From a checkpoint of a small transformer trained on Wikipedia.
Size: 16 layers, width 768, 6 heads of 128 (3 for keys and values), vocabulary 16384, 110M parameters.
Architecture: rotary positions, no biases in attention or MLP, untied embeddings.
Training: a variant of SOAP for these matrices, 780M tokens, 5952 steps.
Each number is 128 + 24 x the weight over its row's rms, rounded and kept within 0 to 255. Layers, rows and columns count from 0. Numbers have three digits each. The size before them is the row's rms in percent of the matrix's.

# q: layer 8 attention query, 768x768, rms 0.102, rows 575-598,703-726, columns 0-191
# k: layer 8 attention key, 384x768, rms 0.0997, rows 319-342, columns 0-191
q575 105:142135149115109118134148136107130138089093126135126178110123087152139133142131107117110108079129129163166157102158079115127115125110151103089106157128086147150080111122098118118138143154155124111132095162160144122136107128154123149099154176111099134106157130165122135140124123177172150136155147118130132114155107109128102115127121145147109114092130144112097087102072133112160146106089139125110085113120103158175132160123147150137107122150142164125103145147123056092161137123133145139142089165090122139100155132129126137152156111119106124140177118123128150141135158112170132156
q703 101:150089138132157181096136130154162152095126157115140128132180076105158117096155149132124139130174097148169167115109129066145154109132085127122116130149126112128059098089145145143132104092098135112098128135128142122109182121129142147152141106130088148126124099126120149160121153133091137157135107122135108130157144158129115115091102142126107121147139156114152129160086121127149150144144178162148115150106148119127126124141124121123117133174102112121124122142120103121122130119120101129105137138162088194118111151129133129168101126127134159140135083130111156099123137127159132120
k319 107:128114116186152099147137150122149132080144141125078117134130127117123160128151147113131119174121158163113113099142108137141125143113125167136087093138108077109160133169102166158149162149154141195120111147142119144139124108119157116072158138132127109101130148103133131095105127172118117129121149134107141098112112126097145159127097128101125159127136115148137119118113091095135138111154143160132130119131176114091102145145147091090157110159150130129082133098132108137122116131174154205069184074125119099123132198146152125124106153135165172104097143132151140164108142101151126116
q576 092:117139125151100119148136112111126094121164117146113169140152146105135122100157137117176131093131185104149083163143087127115087094113102113121089142123113110135139141128153105118156126129138111133074124137127105122127147101104135078133090175088129137165115112143155114160134104074115098194158127109112141130113102120131104143106132136122129103124137174096161141120126142110126125098142112109131145143180153125125178147197117120146130160140134152130133119129103162130117149123095176127153113109156152150086130122140129148114129131116153146120155156141099116155116133144176141110
q704 084:124117139132131130138138131170089148124136120170089141097133134156148148141111133094116097150129116141129144146136150100084081118175148119134134126111182124103131064165143098130131145169119151134104132111167156098089120127118140124162144133127137136113108134129156110109148140139130106126118098127146136127102102137130150136147106151164112124144136133144128180163112175108102181171157126130129148124090130091125145181082167147077105121109132119149133141141140133098137077151091152128171177160132168161116093166148114141162142128131083126187134146144153093156108134153119092125
k320 102:104136145116109091111102133137163122152132107134106140138102086125167146100141127099113133158118152146109153100149087139112171097161104103119120113128138141137122095112126157110143074167074137170137124135134102152134114124121149119142127137143155115135110164105144111118112105101091139109163098099115120128156174117117094097078113161103130075112153124145111093138132165151150164155128164136135081115141144163187122141096155136118121141143123152137100143117119153097121107126124166143130151141100101180164151135168097163123088162166141137092130161136113137126135117103135129126
q577 081:141127137087136100160118108152141133172104151116180128104149152164129096129123113140134151130127121181129161137132141109135097102119143105144128147128118140140127119142126091128055122112167126117142113127122137136145127110147114129146160114121115121128154149163126129125132125178089113161147147173107118136124121131087145120152161110136071089124103143090095054097154077094133080120180111167109113135155133153090116129109141163116153108127155166116176148135109106088132127127097121157132119148104139138136151087125123122131147089130089146156134109143115155103118142106098122113
q705 074:166189084149121161103139157122118121134154148089157128139107084119134166124099124109140110103152136119142127131118112133108120120150075117120121134150126142110087166111141123101098140127106134112111132159127124142116103126158121093122163088114151121176111136096130142154127121122088169137115127121163128118143165092135169169098173147115136134137124158103132112099115106069126122163123095111107110141146126158120148114118137133157097129125106125120122196111081109141132123087131114160131157132109120093124105094128092138097106131111123130147116170121168107109136094061087132110
k321 084:109103133154160112165141139141128095106090174115101135139125135132116115169142148098139194105123120156127160097149081123121128168120095142129167082102116147118059122126097172149163130118104141115162138119094123070120140116102152141130139130143122137097141156061120103125141163143131119092125075145122143107108108141131132146091104136089175100091142141163125148129106107129200125159111126137117154125115140163167139153148129090122186108135128135129108120138146137154131170093164135116152099129106128108152120157076192104147089146184159119097111149135162134139122107150136147106
q578 094:156132099124130146127141122127137113107130105124120126134133128099157112167131103125114111131117100131139155125191127134150172100137154127162097113105141143125111148160094161128124094079089154097159181138194108130196108123116193115151115140112099148161121130090132120142092138129119150132151094105114144133106136147124150130127155156113113162144138146117095139164127145168106141140151121139101102105060135111159115102094122149176132149149124119114146099147123116090103132076107162114161092125101117107111109152105152122110098137097125112105137141125122114174138118169120144127
q706 079:135106123140127124121123116121127100122140132053093134156137145127131140111125130114126098138110128124124117122107147135113152124156131105150127114105149134119119145185130150126108139112178124125108122178169117086150146127146101148141146135139129134136116134084123160118142146146129123091122130120098092123148129129146124124104156129113131099087132122133146134167126150185110115127113076135103097138129114127117135105199082120100117214128096157152143142128108184076113135124149121108110091153127159104092097138139120139123149130119093124158127127152100122162139113090157113095
k322 090:127099139134152181127140127124142115146122134121110147134105148141143150143086173146141189126137129124138082163102128101148100145136122173099161174137124121158141093121121092112149128156142178081128091122116092148085112142160118125153060137113120105106106131169136174129157173114079124135153128172114143122144132158133149182129108140174144151106117198092151120100112117104121146089163123126114142149135124160114139152158128132101139121095125133131118139106112089051113099115110137135136125149155129123096202141116092138167118075113113158139096105158121100153100162121136151132
q579 098:113133144108095149129128100119097110147108165100113136141121098132123181125102105139146133126135125119104109136124105117100103107085154110145115113080110125114114129125185103117154171124117146135158112118140106151117141120113106119134114134111150117146109115168134107162059112133115061159173142106137124121090126096135176106103108130190110160145141125129085159131163145116132149105162126085132096107097137111101147109092163154108139131117141119146092076141073126151066157130129115141172135131110122099167133121124120102156084111150131131116140125142073125143138101138142102131
q707 090:183126121105134168135120147092134121123137081107116151139098151111100173092144124140150133137113145093171089098145144171092118130132161094123148146103094143140079161120167111133106134105100131135149131132117120138111097175106161123113104105151123154125158059133094094151092127110126112112159202067113118083126102107121123123105166132159153129143106132097135151136112130126100109116113095117102137132121132181124144118154141130144135144114101112165145141116102105153157116117136146134129141159127120107108119131136128132144169109102118134113136125131178110176121113135135107149
k323 090:086110106170108107084119167143121105136134140123148127142119108151131118068149123149088119164140105163157188124141103159114186150123113164126111108137119155118133090122072115158127068116107146100189097137137135130170128135156138097107119113160138156089114199155133157134152124176088134129141118143124102112147099122115126103168137141126110113138139114154118151123128149111124107170136117132111124129111168108200121175154139114118148110114096101151113117099154109125156121099119150119104146113126095141121118133118089142175093145120115123160143138149152090191152137124120110126
q580 103:133144087104104122126117131116094138148072113155160111167143132110115133103129164121095143100133116118129177123149121122153122124115151145138146124103150119116122132144098168167163158157125134106072130103147119104092095155161135177114086140160140077092127122114113142134111137115161134115113142126129170112141142075111172138091153106141101116118144114171116179115102162120110130155102143085119119121164144118093107149179122107109118147160136112123127179097106112143112122117083101118085109154146087123170114183158115119160107139164182166140111163120125141149110072156153160132
q708 090:116132085118125147155137119111109124157157155145111105149136101131110109162139120095145115117103120131089133112142091124098112143109121156115129129114130104134132134171132099126088145162102138112158144142179118134154141158153124112108076133135093123126138092125076138102133133103092089169144114146125099156127150106104114084112111121117102106119104131170151153155161141163101119130117116144106159107170153115107134098137116164134066129122140115076123116133125145142114127138107106154105165148139149091099146129115133080183127123120116135161140150111103136110110124125107123130
k324 089:144153165130162141125134168122098133097126154102117116105148146120102132098164135123130117098150131126146101132142108142107107109146153146142130128126138127140132132094164121116120158097134132128129140131114115127128137139125147117145131146125163111148163131192157094130125138080146099129136095103153121094128146114123139070155170149154125142112124093108107134145120110113158134124172102124088122173131093176136110166126150087168129135143122116157148145124098114153108110115111082113136132135099157159132110135113094134128108149163092127100109118101177135116125156093159109135
q581 095:122104106162163099103145175109128139108122159122134124084113156166100144126108150112133144148099147110142180148113150131112142130140189137120159134144150117077176172152179119131123109145147150131108132104104124173075099128167084125131124142075175100124113136115113112108153158122113105113115138124085127151087152122108122135146142117122170118122140131137130143095122120111082153149146120108109184120110119149144102130159127123123080098129125138121114111115125116100115165095112111131141120150153070158135109126119146127149181173155117114122170157111136112146147095138154137165
q709 092:131122112177124112138168100136110158110141099146107132109160065119103098144159126097102127165153156152158094115121141076161117088099109169104154207127115130122132159136117148145102119067067101164164127160155148145125113169146133128162164143101130134129155105106131126155143131106157149126108105096109135131113143131103134161135100177110098126097106130122109133132098170150126146112127168127113132139109143140121150119126185149135104139139116141138154139127142123127126148142126150115141130125122144153116158108133138117133143118131151173137116123134136150120141124126129142111
k325 097:140164141098132181124136146122130133137128171124155124130171088162117113140139120097135152122128156152166111151095123142110132122113102076122102103107152115159110104123118121112134083172162118100149133097137144122164136115107093130137119161161140139136138138121115122125140108097077108128149088143111167117160161112137149083144149111117140162141098118109122106120111158125130150117129110082104100103126091143124095122169145164152117079153135115156138177121112129115116113109112117119130137150135124101136122119140134145151135110109144135085119129108127120125169160137109143143
q582 102:123119127134115134127114140143117104118170116142121095146123143143105112116096131111130125173131136153092123149174114115126113146157180127104122112146125150125170115144107144149168166131119097132105133119140098128133105126098094121181157133099128107127073130141126121123171107143106116126119137166087093117100123133112125149144114148153134133132138128092111113116133161128145144121152116151104118135153121116150114154115152116117183166144133106109118158138096153145117180145070119099083113124126096109137147126113090139123144157112100146126108105163112106175104148105134143125
q710 094:154111148099144126162133147083179130150140111152162114142113088150203112103114144159109143145126103164147161131152158101121122174113138128164133113118137143140159127157177136148148139122148103115121124109096124115160142133109152129130111138149148107162143102118131121096136103126112119101136113133145113127122117114119150150138131164162110106143135119130125095142148119171095154149118125127155136144104158089093116131179144131122153113140170096165124080156115135128111150122101130117100136099112121147121114110181139134116164156099131140120129101148149157132109081136120119187
k326 098:136141130133151150135120109135138127114156129108136112146150125151115172124142116115089101109108132075119161146135166141180123137122141154148119136140102133150098151126114092123119154113086171108150150134101128122101106105111122118143110107140124161129134101137100150097140169134105127136108112117149111145149161099108133111157097150114108131121135135111092152059167138151113098117120122127142069083097106169142115141164115142090088174149136189178117127108138110098118120084121099099131156125153159124149145147122093148100125095114141117124097146147135141113143134168165142105
q583 104:126145101157136101129135186118099134073129138173109132142146087120134145127143072113153141105114144112127132133166150159105091112173118127115133129131129130120114110151057132183159143086099090122156114151120133082141148117131119126116139130155102143154138114113107149146128097145179095108162098150121154107112141105113137098145141108178107143121147143199113091111106116114128165133077132172164115140131137135104108147100096125084137096129107148144143124176142123134124153094098136132132119167153105122120128144092090119111142127129127182163100118162150142115180096117142111101
q711 097:116156114151114130122148128131107148131127135143147095114118121145135135178129133143109072105092129107172143158126125094134123138092155136128130103120127096138150125129097120116126129159149121143132124087100076149125160127154140145118125081112122140123126088139144113132107152153110122107106170051140098143106109128122125131113088124155127152106117159159096138124108080110137108126136129103147183111106137131114132110134149078162123105124066135163150175141148132098096104164131154133120122114138133156104158128131105128138125143132128152099139136146146126137120109104137133162
k327 099:076140153157160110103132147144119051121152095110114171122119145150097137100118146089110163088129184086124174118152120076124116118158118090129147141093132145137123123158157150107115139128144118099120116141136120154128110124138126114171141067187137110105178113145164143149150152141131142132119098140108170139140194122108122167124105113140119083122135118117142120123171105150110113107146138117109123178172136122159099108149149113144116126111133114118103125145088092153111072135131086151110120134123154111119136141102166121152143108149142108084116132144102130114120155151130148133
q584 101:110069146110097142171076158106126118132126130137133078096128122145162149099149126124088186131129100095088165168077080129154157150117118092107141160094153175141095157116126085112164082129148145141145124106151123094131125135179098105163155164140157154122142100103109153113149119174106100130145131104129121163135138092104172131134107113183106176162112128146137092114133123131138104145136152068128117175149109124180118120103112130145146163166147138090141136134133171166144144125118164095137157132113107114115162128137163148136156123136149123120129154085128122091128121147115201126
q712 098:103115139088112080113149116115125175151137118152141135125154104152125133104101112100156126153152105137128136138114106143097110147104066143135139149124120107137154158114142130125131131104090134132149122106102119095111140138138094156107115150094134128110139119141125119082147133135148116064109111120160126106157147149128163138133133108122132128120142109114148158135186162122162152072106123087104095146156145132108113149125156156110135110090160116161086089093138123172140106173139129183149121129128085131137170122095132123153136141099156153128100128148106136078134130129140122151
k328 094:120151158149112112136133096134099101113117093134103176125075126149122114143100153080157150116128146122180084103126142113161110105125146119139130146097119179098158143106089091126101091156126124102078158137136157127136159125122133111122184111077084141156129120149178108112080074083115162162108104109155149120129104150129113124114125111103165174115113130177149155118131137157114176135125170142162123144123142114145129145182120124152145091099179158122077102127130121143118141086114126128142127097137188156086133188096097143122127142136097148149133107120148173138145162117137103172
q585 102:140146110120133133140137108121097118177141089119107139136118140083102143122144118095075113142169141117133149156103111116133134125140120077138129125133108136156139067171112129132122146131147131152132140107095117163122100117117107173130123109120142137128139114110154086193136135160114136147131132084094136132122099093137086146136120110125128092137149139121104081128108112149148120116122141144122135101118146137125127147110150120145143124132110129165154103155148129137106115104146112159072083155146192171119134152137137128153171104127101143165064143164125106144110176105121148094
q713 095:113154134134111102121127134148091134156159089139127134084125117137144135161129135142106145161082145148135126131161162156129122136085091134143144099144105126170107112099134140156149134136132119138161136086099093097183108082116097124121141139121134114120073105149159121108123077157167110113117154122111124154078155134140149119115133147100099097114153094154135107118155133169118117181107093124141153185104141123163120103094131125164133133170124143137116075090133121141118107107159136099163142134118133130102143145114116138135105134136129150181100106150141118136157092153128124114
k329 094:096073147113082070144129102065080114180128138139139113155145168115122065149118156087139093134157134111126131166129170100159118099135165121109137101129124135130104147137097132141179095146127166084121120118168140136116123129141138104173142147189165170135127130114146154115081130154135140114064103177103153156132126143117114138103129071126149133133119134120085157101131136125107173157087136137121128118175144143162112107129120138144124119113140120091100131127103106144136130140119148179108130082134112121155124108126136080141094136133127172120090096135142124129174094093127083165
q586 102:179153105114124107154076112116118103125153137120172128102129157154144111178130110129143127101123169098098149102099111159143112164132152111119131151088133100158132131127142134136122131087106084118162130122118110109126162115146146127105122128102084128157134157137126165117112164117114078126122136160099174126145108154198150138162147147123147124176144133098110109139122092074152151077169117149100082173123147138117134151170109127122107154101119156116082150138122134117096156097163104113134162112124131134116109145130106144151141132119135115143154117109100132109136094148141188136
q714 093:139119139127139115138163095089186143081181136134106120148124174142140129133130119113158115108155137152110070166144143136122123146109129114116125123108173137087139130095125120115114109121105098114084180156156114137127101186167102125106109120156134162082111128148127115128174147071178122118130104125113132134104124154151132104140144156117133110152123145127108121119157112126133135109153155142161128107116133163130115130135157105117138135104107132137124165141119117137091118134139123114062158154121130127089090110097116120105104064121119127167143167150113142104122137121161116128
k330 095:125116093128110174133126127102151107148123101087101159120115161146118159139106123140108133124144098122123148129123111108151138156133139139147105141109130147130116139141119158193130102130126146111133137092105137105149113129155128138143138140158124122102095099156062140128130140093096098132080143109119144099144119133132119143116114115103108110111114099113134113145125164135113152131153104098138147124138144104101128153147119135138103121168139115121065119134129108080149129121098104146157137091132103098133117120122140083158122084106120174150137122158087162167140144133169132124
q587 094:098120146163120161113093158132134123141120146138149134109106165098116160126149127137124097129132124119169143162124121158152126148110110137130089181123100090140146127102116132092114081119112185132138123162114147176120108111125164121107117155164148185147111163104111107116097183169166122114123117161159153109131086150168128130084170142107120111138168096130167097099133124149130141160089156118099186153079125171146129134135125125080147121134096142120148130126135102105118091086174157162109121129124095090080138130150153129157131141157114145147129157087146134146136154173114128153
q715 094:156131135121122114158126145118133124099110100159130127090124149131171127115141146133115166118126112163127119126115137056109137158094088096140106168105139124100183141140090106124145116133120141157126103151148130121190150148132146141090158136119127173088152093121159113098103152155108095109156129114130152113076138123120099167180152138108125122130114106121132098139114092082107145082133077114106180123100100134116127129097150171106132086149134124166099086138145105136081155084123141115109105124075106170169132118129090130100131124140125104091122171124186099138104128189123137143
k331 098:143128175139135143158139083127117159154131142122129148087118139123149160098114115107101124103120108098126171113146101039156130163124177176111155103173107169140112103116139110104086119124128115164146138135104128140120090139123135118150098126107130102129152154113157114145133144126061079135128114089170183157078122150146136155091113116145104128147167137099166154176171120104140134112148187155139156123113086166119147117167120121096133112136162135096136142081148125126126084117114143144117159083156164147163145106136130138143147108121100114153129120119123131148085122153133117100
q588 100:098104159128122125129147153106132100131096124126137112146159118138112162177114161120188139109106069144102121128125106125108142133143089114146071142088158134109119136140156090151120117130136113110164146148147128111126068094125169155149081142122122169153142115094157104138127130112128131120144117111122109165130126131139123167100126135116094107140145093129142117150136123142139152135109160152089106101119105089151155152116093115126126128095131091129103125124127100133127101142115158111141126128145111094100140116144125155153166147146153158099159104161116105150129124122113147071
q716 095:097150089092117121116138137112129142113087112106137126077145108134091109118148111127126114076140147132106135110119181093104111165140122142129143115116153121124103097161072103121115124140098098143119134071154124157158123151129135153127069159117130102143116138142118119154155113149186111146149176128106103083121136117084148147118102133152169137075112105063114111103198146143129103130097173147089155129078129117151114171170150175125135107114070142096137155111130116158161133141112156072129134112120100147143122151150098155137121111130128121128123143120115124141127106109150150093
k332 104:156119120144109105107094136163138110172140148135183098101128102117130127131111114104140076160130147103108081133142122134136112112143115118135122138101132159151135140192115168105172138110126145065120106100116169107110143148143180103155121143150153105139103098158127131141132095123144146098112123166131111135137150085159107103117106151145100073140097113118097147137126147138152139127149138138135096111161116138159114155141112162167094151121135137144153112128134133129125082172134100109109106162168137170136127151117143144139144081127165123144106086150106152110098123148103091158
q589 096:157119132059166091110111127116127121099111087110094177168139139122146099111120137128089165096144118141137150136139120164145132105111104118117078137098113119160110122145132170112179101137160107122090082124111107111124144147118157144127152095116088133135080152149121128102126132190124110169102134121099111153140130147126155085125134151111153115099118140157132131095096111149132137105164093149121141117153112143138160111130146147159112138124146101134100129123123104139112081089101144123157128092161151119139097144177089141185151103138128134151153158114098147081119159156140121133
q717 092:163161123130145158113087114123157171141148137122127152125158120137108141158148077142094152163138161103128065107136126135131172181191145141141110073111153113131171129119108152143179139115103129138125146116114085177100160110160108123126095153165103095120121125155134139102148116102161176103154146140116151118109099105107112133123106143151134118143135132145135152118139127124108117127172139102136092155095134142139119138146143103155137132108100137160070111098073088119143108144130125124126154106122102176076169135132174130135125109127106133137087129113152132161122118115129048118
k333 096:149059110143124101095142095125156112085077124134137123124117119132152129115136122127153126120095103117104095153110120187154136115108114118125148150130138142110109135115099121128107126124189135118167131163121136132136140146153152122129096143127145169147138142076136125134153120118047119114138141147140141151134170108135147113157139107153128080139136140092116095130109156100146139103142130092136153117115135160105135105119093119108153136147127085181107126133118138123165146165109141143151123077110119109141138115165167116126092118129134175145119106165196085122148134139141143132
q590 105:105131142133102112158074133123101128141125129110090154116070126131153088191150128130092100144108130126113111140109127111147172134133073117118092137161116120129185133115112149116138125091182115171129135139164113160126147129158136101137145109106110142134109146133097146114173114109140167151157129070133177124127152125125100163130147177115164125133194131121135127096159172054112149119116156140117125104104178148099127148133098163128148083134117140125113117110133142138147141135158102145126158124167155183080178127129097139109147119096115127123111123092070138127122151151112134119
q718 097:175132128130141096128149158093074114097109161164126109103131178145122106137132112160123165124138148109167120131111147143132133158125096123114138074139164154147162113139079140104158142130112167130104115133105138138159159099150110128098183116123142122131082152122109139116120133143147173126104122077103124146161135096161124164176159132132120154154164130154071142129134104120115134166112112149099121098151123108076103146119109146150139167127161107108077154077145131083127136091150130141137198125114143114154162136109130110124109164107123127135121116105119151128122142155108143105
k334 099:144161135151123141135137185098144130144134161104112160105115148128157147101108124135113133086136112185105088119158153120105141085151104120102173156121097114123137211104120109168140096136133134147130186125124104122126113088125118135117107181074107141171097110095167110151154178207125111123135166151109152126085132148211106152099084156116117106163121138099120156168140142092131089100128107132092132112133139156131119183158107111138141110115095140106122146140166086116148122123135135132112072128116107108107107102132123115118112100116116106113170132121120124110114126130123196111
q591 099:085099133121111122133117154120127144126172132109173112121137134117124127088112138185144148121092113165152120149123150087112156135158118139132177096123129104120132132177109135114135119141147141118105148119153163107171159147110082156110108132107127138045133090111174103113148139108122129104145093101136150133113112157155130119160124143165100118119118116112130101159142148138144120105154175106133138120101118120158120108131141141098143118127111140078131109108129090118094130161137144128146126089113095096117167133115091134130153098112118125130048167131137129093132121089131147132
q719 097:103168167129094120168088101135140128099117121097127136115103144137153149159126098153126124145148101159135100090125169105163138128143091153121143117136149147124106136108131166126127144125120118149142136069144153136090159115170095158094118122136109108128141076162151110086110136153125121153109165121133129156143142186169112132144129153124149097168088123087131112137107172132139167132159138158095130140152127153109132088071130111110141161129135145133109077084126144104080122138151145090141138114092127115141117171176129153150123136121106107149125109149124127127124148130092119098
k335 099:108118129136149105106056119116104157145107120121134126180111107129112143151122074116109102156151148113083110170188133138167118144124118129101109134124161120141141062101159146143142172101125180147094141108131133193151121144162089154139158129099117152165131107150111164154117121099126149112112103119107144166156110116156150126103095131131135132150142145122116119146120125160127146103145107116114107139128152146162156123095121143140161100131185132164130121148113138140076108122124155141140105100135151131111149123075129120151145109121134149148094141133127083151101196150146160124
q592 110:152130131111151187145073182128115109109135129133106130102091139151132097138126139142112101160112108153115108120127155137136140141127155125137128080120148107091136097114161145124133148168113130122119149098152142133158104099137123129113145080080068102142080146132143140123125124117135126124093142133124107121122114128137136121137088142112128179161164121156099127126100075168112167096114158135120107113107117120094153126110120118140115148166130099132137116108099122135167099148132119108158118104136120144100152122144074153127112106128079146116137144152135131151133139164154107148
q720 110:086146132126144156098179093144156086147119140136140117146134137121163099103109118133073155125140097137061093127115153169150115160155175108144148136144130132156105149105105114114144112145154121118119134099107119098125144092123139041102112108133064126109134136135120113130096165105146142146108088151127101190123124075128146137137115120163153181130135104093117134108101109153119109119103142139149135123123122107103129146130137138084145151147084140124142169142067150125070108174125152149122137122150136137133095164123114133127128136138098102135131142141139137124107122144123127094
k336 105:102123081148174148103116158125149152135120128137100121141162133148103149140151086147148105129104108060138160083134135132094130143161151135154125179112176101153120119139126165108088130132139121114163108098086125172136131142132108145119168104115176172154124116155125129118093124096126116129149117107119070141152141149142161105111119127137139108152178131148134114123122133100068130177106155101138119145133142137131124131142143128152138166123114159150174159157102071113146127122138118136140094127119154150122151107095151125123157123138114123099151159103107115116158114112138148115
q593 097:170112112134098129167112086150144146113119101088107115097138109129133095113122132123103104074139145125143104113120124123107168079098120125090095062151114115141137097120110114123145129127117121125111126120162139097144137128094107134185141120129121158109115149130118142144149123106123124118124114133129108163153121120119111137079103110121103142164105152148144131104125141087098127111127140117142106121112139101117154155138134183142133140163149130074154134132125133154142122159133139075115138157142152129117126153136139111158112103126132126093088095137133099109157105097136117130
q721 100:134096150134098082104114108144130111110142135097152161167086138118107139182114128137135110132177122101154116120127101101128140107115109126149143169137140096111115123133126126152124134083121119174136177100162141116147135100147125124112148131117107171138122099134096138130114115130138150100087159128148114165122055100063112185129107118104123100129133090131122115101112141148160085172159185101150137150128111104114180125166155087141098157158123126093133181140161105139153121140140116114122088122105140137104141102146116096172100111134149157097124132138103111141147131085128088169
k337 100:115100145149126164158137115132147145160151100187118125158166133077138104166131097099143140136131137110110165115134166143109093170131160124139167137126145097169147151123149094132155115161123138094093126112162176152118134165100141161133153151108146123126111143124144164127143115126138117094152120096158167106162151135104121140135078134153161099102163118170087186147166138137135155137154133113108069127118163144138089151126124112115104166121130161131085120117151115120127118107106143119114112109098133153156124117133152130131122129135122117131116092119114154098155142121098116136
q594 105:143143096155117087105143119097172154077150097117129119108127134216124151139113115134100160141117158127152170122116117132082106129132128159119113104151126071143126139138090128095155131116128150134112088142123116082143103148122129126133122128137107137119152117163128124099139144117114104129153120142116107116109111106150115069128099141150125107075149159145155131149168114081138124086118118135130167124094133155160119101113140122136105115119156143145119109130140136117097144139154183143119132132158091165130146155097166099125059115127080115165147113110139147128148169092104173133
q722 101:152115125113131120119090090155122169160123131113165113123153109157139144105142084126155118086122103145129145132122118178114144091119175171161130116101199123071111140122112135134172111098133129108104140087129111146144158148129108137136140125148132116174127138123084140107140146139157145149095127129169150096126136115116156123068172148122162172139118112130150150144126103175163124138128129125123151118133148121107133168116140082147141167153170140145081135117129132134172112123151115106122152125105150126117136112110127108090093113131117126123113123112190092203150095136069146128
k338 101:147130108157116150122141133127123113136180130090166145137117111121101111120119103102161134129094129096116134134134130131170118125105105104139126137127123126067149092123116129084091124123137110152149123068146134107147147128124129128130119108139162126134131116121123122142110114129148108132119151153092146174150175155140125118157147121114115173165100111115102105114120119094119095117151150132104148152148154146121122191113132146163129193126139137136145122171130109132177151092117101138099131137107121153142130155165131141178128138139068104102122145075171079147116096075110082143
q595 101:104144115141146121139110146123139134146124133171119150112142097122128127074123166157083163164127132125121095122116109128116105122131124099175118118120129113128101141113148176122091156136110090183121098142115120127131180138073137121144143133130153126134106158140123159121118091095104104114084119122157109171133125104165108137109109125146126157129185113115121113070168146142130127126132109147132147094152103155106100151146108116135116106140139090128151121111150094140137104146122108131118137159091120104131156099136124149079144112176183138096112142085148137106093097122085120104
q723 102:102114152132131154119094102132111126137146121131131129127150139115109089112134114139141127140125096133148095127088100117131187125118120113104123153157069121145116163122117138157151127146120145105112104129170141140094144159118113125106146137106178160137151126171137157163115078135129157135133122095161143139126122090131140120139115128081123114169174147127109126178153124138121116122133119132067127114179162076107161107103095116129123153121160123111088131111185117158152145145132128095118134101113123106126166126222088157088117106138142137119149109111076165091112125127145150139
k339 103:164130148123140165116111127147105149108129101134123180118102146116160144171110114127118156152118103119098126127188141154129114157150125103128141128135091122182124122186163165148143155112142158134174142164136143130170134113153150123102107092113134120121169121126078118077166130112138130134122110142117134125133070167123115172084104124145140121127106118129100132121166158130128125132128131145123084131145108116134121105121161075148131119130116109157103136110126148102141140111080155109170128125136139140139147116127125077150145170099142143116144126157124129132127132122124138105
q596 106:116142112084124077135146081098108153182141111142161118138121144104081101147110119129120101101104136135150128140127104122146070118141176140172167151135091116120135097145142179137142098116076104153127119104118132123074106082150116137119133132139147158134122118114134140083154114107125142092091135157138128125117144138158166125119137104139163114153127140141126154116109105155111165128103167094153157134134157127134105154068130101155154104110141101156117135163086150132127087113169145078144137122110120112150144147116080106174085141128127104140103134105143119144166116143139151138
q724 098:157123147162134161159162133115121092108124134160129142146078090104147117127104115116142131154142132105128126111101119116106161104134166112160122163115137085141124121085124128127116099116128111130095129157141115152080126078136161099110133114080084114113091111112135157110111170152124132153143153103090163133108064126117150118161119077091127122112088203172144130146143141110112107141090143125159137093117151138127164090082110100117117128116150128096092086122114140078114128113083117136123124147108143147119107109117146113183146094101123106091115092160091162095124110126143132155
k340 101:128136130157131111103133146130092122124115123125075138102084083111135117121111123120139134111111108125141115106140153127111093164112105101117159068087124109100089153156148064108158145082137130141152119154166132142159116123140108105138140125137133115151132145133107092110142117120150164115146085157112126105119151154101091113121133111147101127127123137142129116134077152133143185130128140156095159100114135093140134122119171146157133108093121096113134120126117112154158171123132162171127125185156158131158143102140096130112147131146134117111124123096109078149131100158170117123
q597 107:079104119138116134139132134128108147143105111115095126134138148144109118149133157156121104097177138190114151162112120104064133121122154120113138135120146099171122148092133146137116122093132149111158098135136166138105085114182104110114109122157097150139111182103116165083139088142095132127136137166110152143168132124124111090182130121149121135094165120136134168101092129080153124091136116117099144113100151124115150143109159102169156132173146107133077146091096131168126158141127121167155134114100123123174135153115140104132122167139110117098079136124097096164131145091180115137
q725 102:122108117161173109155111100144086181080120151104105089111156129126117116117096145141127163123129091129145114191147132079130146142108112145096123144130114171120083128141105108100141140106103092133134126100131120121180168075118132131131135128071063145117169135171139100094165100167139064115191097151112146130143129165104136159096125139137147123138138115103087100102120189146153094140144117115123088094147123132162118129152124136112121136147107106084148115128117151140112101109182095137127131129129170159085105157131120136149131167111129112147111120129118104073134116116118131147
k341 105:105130137153143137117152152089155097081123156163140111149187156111161171150104111138114128114141107116145158138120172167122165114131105133136149113091122128117119131110124181152130120097141094123148108125134131106121131148096063145107140103161135122105123096142135097145121134184131105097152134087158045143095111102096165089136089148102170076135125127128114130165170162119075164159102102094132098104118170130163152132129117116152148114149125116079127134132112083095092173157119162142153172132182143129139131114155126159149108154133139113089107144161078140137115130165134117116
q598 103:148115123103110125118101176095114153163145141155096152165118140158124086088152106122143142172139153167117118157095133118146092106189130151121111148128160169107098122109099123166129184159103157130106147142091158124159095116115119136072135088063118121134165122144138130128101150155118119123141127132108136133163125119174151118133129148128130117069094129111101119147117162127131102153096104195108155095121092133144102163088121117117099148154116122155117108133133154129174142083110141147129101118109121134116147098103141147133130103125124116097166097119199137089118126119121154116
q726 097:116140134145123138090141102121131121148130110118142133120163158167128125105122143085107088125149140101113120139126146125086158137087106147115124142136131128166126076179116171132122095164072146119162098148114093130164122146116160114136108130086087107130118115135108124140148114126108089155080130132125129119109134145151112144143144088098094178102142065077151068166128108131146070121152110102132146150108136117132091134157189097146104134140145144147100151074146156120144159084109120128132115123169122136143181131148141168134122167099143126133184087143148168151141130079146126132
k342 099:142127132123122152129122121120163144149083152114135183095149112160111177147153134169126134175142162130149134159139099135125101097120148112095070175134137102169125094149109130104110100092128138103140112179140146141147114104120110112114088142093134128110110121141149163149151162128140163130171116145185164134156139109161106135115133121125140151119130145112160064169139112115124188136195125119098161131142118148147133153090155140108124188117119118131138109095107093173126123109162120164138123098132116103113112100196122079112099199130127170133176095099124090122118142112123147087